Part of a small language model's weights: 4 heads of 64.
Each number is 128 + 24 x the weight over its row's rms, rounded and kept within 0 to 255. Layers, rows and columns count from 0. The size above them is the row's rms in percent of the matrix's.

# layer 5 MLP down, 224x896, rms 0.0733, rows 209-223, columns 64-127
size [ 97 100 105  93  96  96  82  93 101  98 102 110 104 100  97]
[[109 128 108 165 102 107 145 127 137 116 129  94 177 129 190 129 160 186 137 106  99 135 166 151 114 152 119 152 172 112 151 123 134 100 116 123 134 117 111  89 132 158 144  82 134 117 131 162 176 148 116 101 118 113 131 151 130 124  98 124 173 118 102 123]
 [127 126 157  90 102 108 131 118 144  90 123 153 108 123 190 123 151 104 107 145 137  89 145 144 132 129 146 130 133 150 120 120 123 121  62 132 122 102 153 132 133 136 139 172 131 117 137 156 133 108 150 174 143  74 165 167 124 129 115 123 123 128 192 141]
 [104 125 118 117  79 130 144 139 138  55 126 131 173 122 166 120  91  80 106 137 203 174 123 138  85 113 113 138 153 157 127 131 131 125 102 126 101 156 108 107 115 170 132 114 125 156 124  99 121 126  99  78 167 140 113 114 109 142 138 108 124 128  95 171]
 [161 121 105 116 146 141 139 131  95 102 139 154 107 130 195 130 119 186 113 122 163 126 148 147 118 148 181 126 134 152 115 132 122 147 150 127 124 119 153 127 130  96 144 118 122 121 127 106 130 129 131  70 147 139  88 127 146 135 118  95 164 136 120 129]
 [121 128 157  99 194 112  56 118 104 107 146 142 171 137  85 124  80 122  91 104 133 144 137 113 149 132 176 170 131  88 118 130 135 122 137 130 122 148  59 117 117 158 110 140 129 127 127 162 131 133 118 142 101 152 131 138 160 137 147 163 140 161 134 140]
 [156 153 157 114  96 144 139 133 120 150 121 113 126 136 164 124 165 197 129 146 136 139 106 163 133 114 186 107 155 108 160 134 121 123 141 122 110 154 137 127 158 127 112 209 135 149 131 148 124 150 138  99  85 125 139 147  84 119 119 145 139 205 130 142]
 [145 135 114 147 142 136 109 129 125 144 128 173  96 141 131 126 146  89 127 170 155 151 102 151  87 109 128 146 136 130 142 129 157 137 143 122 139 146 136  97 141 120 142 178 144 127 125 173 118 167 175 104  84 131 117 125 172 124 126 132 157 108 128 138]
 [163 125 159 185 153 103 151 125 131 113 134 120 109 117 137 133 129 105 127 171 123  63 163 142 153 154 165  93 122  57 132 131 116 112 126 129 137  97 141 117 100  79 131 169 142 147 120 139 145 131 104 112 134 172 125 109 136 106 141 106 143 117 126 150]
 [193 122 124 114 105 106 109 130 171 124 120 104 146 126 106 135  97 138  66  88  69 111 114 161 112 107 110 123 155 154 150 128  89 134 156 133 126  84  94 177 123  92 125 133 127 135 119 116 133 153 112  98 127 133 143 128 175  97 125 130 103  97  84 178]
 [128 135  53 116 113 127 124 131 115 122 125 131 130 130 110 120 152 144 135 146 125 184 165 123 102 130 123 130  83 134 149 129 155 109 166 125 118 128  69 115 119  83 116 114 135 108 134 107 112 132 149 130 123 151 114 133 146 104 137 102 103 113 173 120]
 [109 128 115 183 123 128 109 122 172 134 125 128 133 124 137 132 131 187 116 132  90  65 106 136 112  82 106 105 111 142 129 126 112 152 135 128 113 126 102  68 165 239 129 167 126 152 127 127 138 168 138 124 110 111 145 136  91 125 126 117 122 165 122  79]
 [135 117 130 179 167 164 123 134  90 125 129  86 130 124 152 130 109  54 138 170 148  97 135 106 123 152 122 113 139 168 101 129 166 132 164 126 103  73  83 112 104 138 136 158 124 129 128 141 138 115 104  99 112  86 191 131 167 142 113 132 114 106 184 153]
 [149 128 174 142 147 180 138 123  90 168 126 118 145 132 105 127  80 197 151 106 113 104 133 129 118 134 133 117 145 159 129 130  57 121 181 127  88 149 124 147 136 119 156 143 134 123 127 117 130 117 103 156 130  85 123 100 124 116 177  93 121 173 127  96]
 [125 132 156 114 149 146 144 131  88 146 135 112 166 116 106 123 116  97 134  95 142 180 128 108 113 105 142 144 133 162 131 124 116 126 123 126 149 156 168 102 141 126 127  92 119 152 123  92 121 110 145 148 140 102 126 115 128 127 161 101 130 119 123 100]
 [ 82 113 108 121 113 101 172 129 143 138 127 128 146 120 131 123 167 186  95 119 141 193 134 143 135 110 116  92  89 130  90 124 142 141 171 123  93 140 163 151 120 117  75 129 123 162 131 115 149 112 174 157 134 134 149 117 143 154 144 121 189 176 114 107]]